Weights of a small transformer language model: untied embeddings.
Each number is 128 + 24 x the weight over its row's rms, rounded and kept within 0 to 255. Layers, rows and columns count from 0. Numbers have three digits each. The size before them is the row's rms in percent of the matrix's.

# up: layer 7 MLP up, 320x128, rms 0.135, rows 138-154, columns 0-127
# down: layer 7 MLP down (transposed), 320x128, rms 0.131, rows 138-153, columns 0-127
# gate: layer 7 MLP gate, 320x128, rms 0.149, rows 139-154, columns 0-127
up138 101:147118124172137107122146140154126159141193096119154131159090134142071152154173129124104107115131162132118145145095154139088094123145087145096112116133179115095126107127131150157114136134132125082110112079128099148113159125117129130115094135126122133146147112135119197160145151181123081150153141131074112121108103142127092154144120121132118128144108145141159150155110165129101139123119
down138 106:165138146117124122109138137120103146131198148120128109129137114096139132122100150111152126113083095118131112101079105169120112115108098144142150130117160162135160096123164124132145129065141150142109130098161130126108153151102136137115088154133143112123147160119123135141143115171119131163131112137121118129105237112105115148173157107120127113145135126138158157139121105140092154131079
gate139 099:136112123086081158083113128086111169126145081098108168117106122165112127141176116150111120178135151067128123100121129157137132119120139153123166094138142132162152163122143077147092108134150125103112130123104161114147129093133106143158118103099132148129113135126098115145112096120151140129085101166129148109114095143127131113116091143144139178152147097135151140093101171123164114134140
up139 095:149092111130146139160103119116147176129119125154138133136156106098113117122120117135137101112165125076153137109157081161156118109094128106161112130128125144126145129123133129131129113108121129105098130131146173115142139147170139162139136145121097148148136108161145130176154180129119130106080152100050099121162132119137099098130109089166155126175173123088086109118129085112149149131115
down139 095:118093149115158090132156095113147117105137063125138154140174168125092151154160122108134167143144114147114139101089096147117132158157105091152168119117106115164123119161114125114187106119119098098122100123130094165152114119126128113114076088119118133121096136123148142100139134121102102129167133116134114092131163092138127108122151144148090156161080165162126149126145141109113131156138
gate140 103:121102119149128113159168147130100152103119154124103140119159109113138107095146143105133122104127148085103166128100107083090154125143153153136115168172150154130089145127125138169083157140138132123130189172115150127152146129101139172166124131149115137128102114104119080149151112117119158081127074120147133166134146088130139127122108149121115119133144117120142083164156090130091102093122
up140 095:110165150140155127150125170133127111105153133128116075148122113096100121135137103134148148138099116174159075147145153104130171092088133084107129100145114148167100156106131155141126101136146147136133119123137152127165107129131118082114102145091114114140158146128106101135122145133149185119147157143126175123135156081135144123118099085124104123129095163088124135133118090135130101164066
down140 100:138128128137135110127111153139120125133128111158090121120145144042133120052177110135105140177117092138123120136124147148110172132132105121138105130091127125142090143100100121100141151143119104099104143118126176113136130129093169067120153145100105142164107119135135106149123090123173079124149142104121091123124140134111128097116144119140109134182117142151172119157148122147144099098135
gate141 101:140125131146092119077132125162140111159133191154141083145154160141109085112127144124115106120125109136113141141154115109115157152140110118128111125093091127156117124093121092140111079104107133173097120123122119176121140154142161077131136135115132153072106136080171140132141142115120168114111108158155128101151109139145108164110112162164107137112112135170162122140119127172075123125134
up141 100:118118135143107141143149120104145177113101134117126174124165153119127128108111099157121126159139142140115082160111186127102100138123114171157126155141103122133120133122104122134134129174175162136138129134124150174118141151154115151117150140161079174192121108149138109105113131112146118123151160147084123160167151140181146142142113109139083125133131110153124155156141162135135156099073
down141 100:111159126166052105105066200163094093142090160087139099141131102120140105147140132120118083126094143114115150094147136120131159133114143146123115101146139154155097137143142143107121115133112174145113160118147098169125155143109095091140169111125107161109167125112149106152175151128144143125123137099137113139138132103125128137134131132166107098117131117171144093140124144136124106125145
gate142 116:154082052154118145082125101088089158140104169134066099119145146141108161115165141105136128151112133103108148157132138101129141120142135116123179116118123157153116151151124079150128139095162121133109105143170183126167137110133160124127141109132132132125129145117144155138148135128107144087144131115141103204135131131165106162148108126131147116146105148116117145144134089140123153109125
up142 104:072155141132119109141149149115138104135170132118122124164129098145145134096115137125098125144142109137141139171117099108126129134116168142193112149170114140155158085146098139138130131137100142167096201134093128122164178126148118162132122124140136155101152117151146149106157124130122135133119170142178133103171087118137150147125107114129092156148143129097141092092125123144159083144155
down142 107:116083105143137102137121131149124115178121142103159137114127119116149107100169164096150120165124152181142131176110150111104132093150143110114153154133109156147172150128130097136116120144084187116146122152199114127159118156111134143127160126134117125162169133102107156137127107113127108134130152099114105107117201118142107083133097151111129114125144109127155153128100147149133084132146
gate143 097:120120120113113121126146143136087154179133159098082131154108159123102110125132122117155118114146113087159146140145147119101115100100190097125113142155160152110137117140081176161143147113112142157146129171095160123131156152102131175130133104094109135134122146147120143106166145111098138114089102093141111167113166112106144142154120085150156088131118141127145137167089101137092144165122
up143 098:101148114160156125123116142105138156126145099145142187159132154153142094139141155169141111158129134122134154191151162106126176142096127135106149164157149112139173148137088096127172069128114141143122110144154123136121147107152116135085187111114088144141156139145127124122076149151116093111120125086109114129146110120124134159128156122140098156167125140092122121118139084141110144116140
down143 100:061137139118138093102135075154103124138139167141101148127100096132120115136098154101151101116126134121110099123130073110108104134051147125133116131125120115118130154139102137124157113159112163189129095113118138179106121113156128119129124095134127089103132142174126111094116152142126140151141145060153123172107111159126131136154108162152146107105123136119129106178134129110146143144123
gate144 102:174096137120125137066140153110120118207119117106116152129142119131100121146141134146119111139116167107143142198127123121129124086137120138136103167133089136128097110142157135125081114137118147135112119109147139150133143125114093171136155114158100109149099118092091126126124163125090131124139142138114113107110114145143147171125118140171080170105128069091124097176144126141163141124146
up144 099:136140156152155158167119150163126103127176146160126098129148140147092162130118138130099114111091097155146115163115144165103118129095182141140111101091128099092152145158091145151144097116139150142138151160093139074117133146139138115143101149164143113126102144109171110127123117064107122095124095127152160095140098166118146158116160102143141134128120123129156156098142172137102150123122
down144 099:107115155179120085124087112107080116173123127113143108122086106095119122171129177156120149100122118102129141175147149129149115089153161122132148135124143174113111133164126138105091122157117136106130122118113130074144119134143123118147109104155131138102146113159135122123168117127171131139121166141145092073115151094107173168138116150104123124127117140141144146150089178121112117107174
gate145 101:076112090147098163101110153089091128113142158132112108139098130131095157132129145141105100147083111123094157154157134119118138106106152134150136084145129181211101162142110131139100128129129138119109168102097140144186104122146130115160122148123157146123106119139122152138139145102131132141090131122169108147157123101131133146119129155126073124147167101149117142094124131159136111107087
up145 105:102072134115171117111121089151144113162127125072133166150162117145171128133184123126108193098093151142135148140108152125148137106140155100101103152110115155114105191135121103136129130117148121131145104120127132135146118101119135163116188096150120133124103106128155144112167093129106150143097143130161133110119147107114126074135108155140152122116086127094140091111096152140106147127124
down145 105:125094112208091121084114124110135155149111143146136130122153164138148110139168134117139141145102091145089137169108113144107122125114146131100148182088156115111127098143113124113106119132136161156170116179179134100164112110137109150140155146138129153116172141128155130132145149160146159114153153115151101130121130128121110131132103147136130068115148113149162120153130138146109062125098
gate146 105:126147122110071137125134159097099146141136166152110131142087131144092103135084150135150132149112155178131130118126143140139101149131097122101160143068111154133114131111061158160136105099128096152115119112152105158144145104170129110101145156158110154152112200134152102165150148113141127152144118151132114149117150137124126170134091168105108110122143110149165147144107111155127106105130
up146 101:145086106169122133141155148101131142128115147114086097122119123108118134085144160119119136088113098151111138103133180153105146107149121141083163124118154133137119185114106088147152109152177110136085126133118150193132140132161131115133148161113111154150122120171143121095125117095122128099099138097148118135129138113132124125141144166189150094120136105094119097139105095140138164125184
down146 102:092104080115088142147092111142126160143103122116127120125086107145117149154106105135141164169142161120156132134124135139091154137121143106118119115149160119181117137119131165132135121162154123155145139114124138104155085119124089157121126119112127153133143181125132133126072131110145127101111057132120093109147082061146146154113080094135126083108127121141121099127101132154121154098109
gate147 108:118128171104084162100094145141104149149171151078097153127165170115075117138122097149146124152095116129110148143173111145136125149148107118124125173148150160123135122133095165153136121113090132101142153154123103121161131145141149159121144133086139111140116140154146111142163121072148147079145136150165141147136126155080140151134121153115107176118165116097116140108126111135112084125112
up147 105:128115168131132119070148120166110140124111119122128103143103104116132161148136133111174155130112107082094120093129089134149147103126112113102134094139149147139164141158126127146112130099109158139135172129147122129175125110160105116153119132145116091148139176127086150148074116085178139141109104153120116142147149129118127135123099103106111144112163119133063178100179143109128091124144
down147 105:108126120154081136198116092147097084114150168139120114141149119132132106136151108134073109119106137143141132148134105154134078137156115082094094131137129108157113099119134129142145095092131134120162122116080097113131128172174128108114133170137129179115103105119130122141170098171116103113065134106123089089118126112115149111106145109125131161139123166105120117135134144106121156124145
gate148 097:103144124128129117134108116109132090103144146112099135103128102144111125138135105112075157111141140136146110103114112112129169189170146134147156112138141168148148157098138080146137066130125125114070144188162133152147127172130134112160089182093130148163152096110133150130137115150129130152150110141169114126170159117118144120103102153138155127087098115118129124136124092165141115134112
up148 103:140134139082127102178114129147112136161108095172144110105178108098104106096122132094134136145150134131112131125170068150171102120136128132135131123165132117144126111139154144113155151103161097135127144135123059105118139146155138180147117125087173089137094111119139135119108109140138115095168130131155123098123150117146201139166154128090134141128124119117154140134105128089111104128149
down148 103:141128120122169154113131129166109101149131119140106147143115113101131180136137114102151103129159138121138124116141151119183117150129080173118141119159130168070180110142121121135099109153145117109142119142158110106069077137098085141134119099096174126139124143154131122101125141126141104140132126110128118130104139123155135130151163167143110064106148131127095123123194155116137136162088
gate149 095:160120134128137135125141090121145124136134112105105116160131117142064121141111132124160140126108104157118132068103104089171092119177128137118130149141154135178089099086145092136129125159114155138120133151132134127144123166166154104107114161128116099095099110137121111068147135127094095129075126073160130123127117075105127112122125155152111121151134098115149115107175116165125121133149
up149 096:094150093121151116130116154150157126146142127187120205117112097136159126132132086145168121158134161154130122115107132129119170137129130149131094148136135128176105110156114118131096162150166151171114142178163155187121128132132144137107114089129108130123145123133117129138118078141141139100171149118143093165140166113101129106134138088138112111081093128096123125169113109124128143114111
down149 095:121128133145171148130147116133170102156151153092125133153090090169149119125124123112077116145125098100136137120104122088083138099089111101164108084133125183150137118106101137146133114138148142128103118129124102117143104147092129118133151161145126098121147104166099123099199156136128107121120126115122124145132169108139095046148122161141135110131135105113138164119115157121129092136164
gate150 090:148107130125138148146129142092161146154122107133138116105184133139102110077121126111130139107156105126147130139118110096134121126151095116151163119108096123112093104130117139190118147134115149142099119128101111163142080097103127164184141158099146161132088107118158097150085078099122138115142093125150123111171119101119114109122112104182099167130132156110104135143139105113098159081125
up150 096:119144126105147136156160096128128105115167119107133130109150110114162119143170157077127156143195103141183168143114116113129137130090128143159135100146160126135119150161127140136134152169110157100092117121116131161088110147131135140136074138140139110164138084131177119160155139101121133098119133097114124132133196103139168138080119111137126123153121114108161131146115123133166103086125
down150 097:115109147132194114154116134137153144138130161135111137105128099147123127109087158108143126149162104141135132134161127075068079135146129087146112123121110204136127122108140128160096137097108163100099102079119117140127148117098094114141142148086098118149085103154086127133138106155142133129131130099135133180162158137154099128148095115147139135112125130126125129140135094099118094146093
gate151 103:162067108120113115097133210120138116101132156130122136146097142130105151121145132137124125142095106104127118119124167123119149130145157102133150113132119168164107124131093111119136184133100143159105124166099162182151117115134117134095123157132143128115146135154124176172137119114112143145131123128165114153118081100150097095159102142084065150133126142097134158131144149133107145093140
up151 100:101144140132138126136127126114131125149138138111124163124101083114141134113148109133138072159130141100118116120120121118168097144116098149155095155113114144153094073152097142135109167153127176094116132129102104111141146141143107163153099115127090126125116139170109169161106123164145135202129109153143114126138124156094136143117155142095158103099082135200145170096107134118128100137132
down151 100:154140113130118179126120102147075127142117145127117151129136127121136084148168114158145110145135122111097098102125088111123118119112126120113108079106141079192120118135144143116115131120102134125093085138129101151156084126169132112105153146114180155129122154147119147117098167084131103154163124139175104155086088124125124092150140101168110142154120129134109106157171109141104121162125
gate152 086:088108127148140127081119130117116146146144164104125138135170139112126155105149163146121152122104164112175089088128124144166130150133160116127132136128127116113106123135080187127127085092136118129102120123117130124134126174116184141140102110127104084149136120072153113117134132144175120142163084165141070099123125095115133168141108114121104114093114116147119135130090103142079158148134
up152 091:145120110126124133120164177156120109185131103118139136160112122151114126119113070126114174108135125074106133141140111128097133131128138110106102134098137120182126119102130133129098141056128141125156166127099151108098162106128070144151110130089099139120165135135126142127145141109130121158114111099108128143140157076134093142156148115163074163110144140143139139120161081155105129158135
down152 095:129123139149096139136098091099154126136159157106139122133144093137139165141138144133133119101054115131159114112133098099090121121088116102104119098131127199104128108156140182100134150112155153130135141093129091153126100146125141124101107099143158117124142093125115140112087124171156113090100139129147107125158084110095156122146162148084177115133126130161107119157122157093131133144125
gate153 098:109112110137081140104108154120104164173104146096113116141141136118118114117105123140145100134108120105167157091122114101116098124134115177147114189131133174151118135132118161135073069149135144147132156110132123182121129124096117129125136115101142143137102118101090159130122135118142141118182173153110114102149118153122109091107093161165115154154149111102138118122128102151057126113126
up153 103:174109061085146142168121114154109128118119158142148165103126102165129139130135088156109152099157167127109143154129094159122158140134142149127111095084134129147099137120131108128166141133108162099127154104115133119134132115141116096133132158109118115109126149137108147113114153156120097106102089137130134162173113096108072099117140108065106150108141143134126123155186142111116085119159
down153 104:135106155121162148124111167108083144110101145126136160141128087161113087118127114155113085090154171126147123162138089108140131130155122086111144109133147138172094077106144106126141174180106124102119174132106151172139118130159125128157145106087147151081145155164100101174131155130147127151116148110161102109116119128140120127140094133139102156115121138159117145130152132120121087120140
gate154 098:179147119132109095178117105145135125125141144106115112185117127129107132120116135096144110135153128109189106132115105106126150086118143096138106122158123157149119158131095142113148146135117184135117190197140119165147110107163157140135089130090130126116079134127116139122105087150085147118125132126149073099147127114162133171126134132144156167120116119121133158141110121167121116119151
up154 100:127154158133125151139132140150155130103162127132097129133181121148143111122168087123121109135119112104089100139162125149087115143108139102103108140148126129121145149149171145144107112129135112147100114165140089097145124111145116191097109149174145103131088143128176144116123116150168143112139105131163109080164134117127132169107155162091145147078102150118152126140148189100097148137147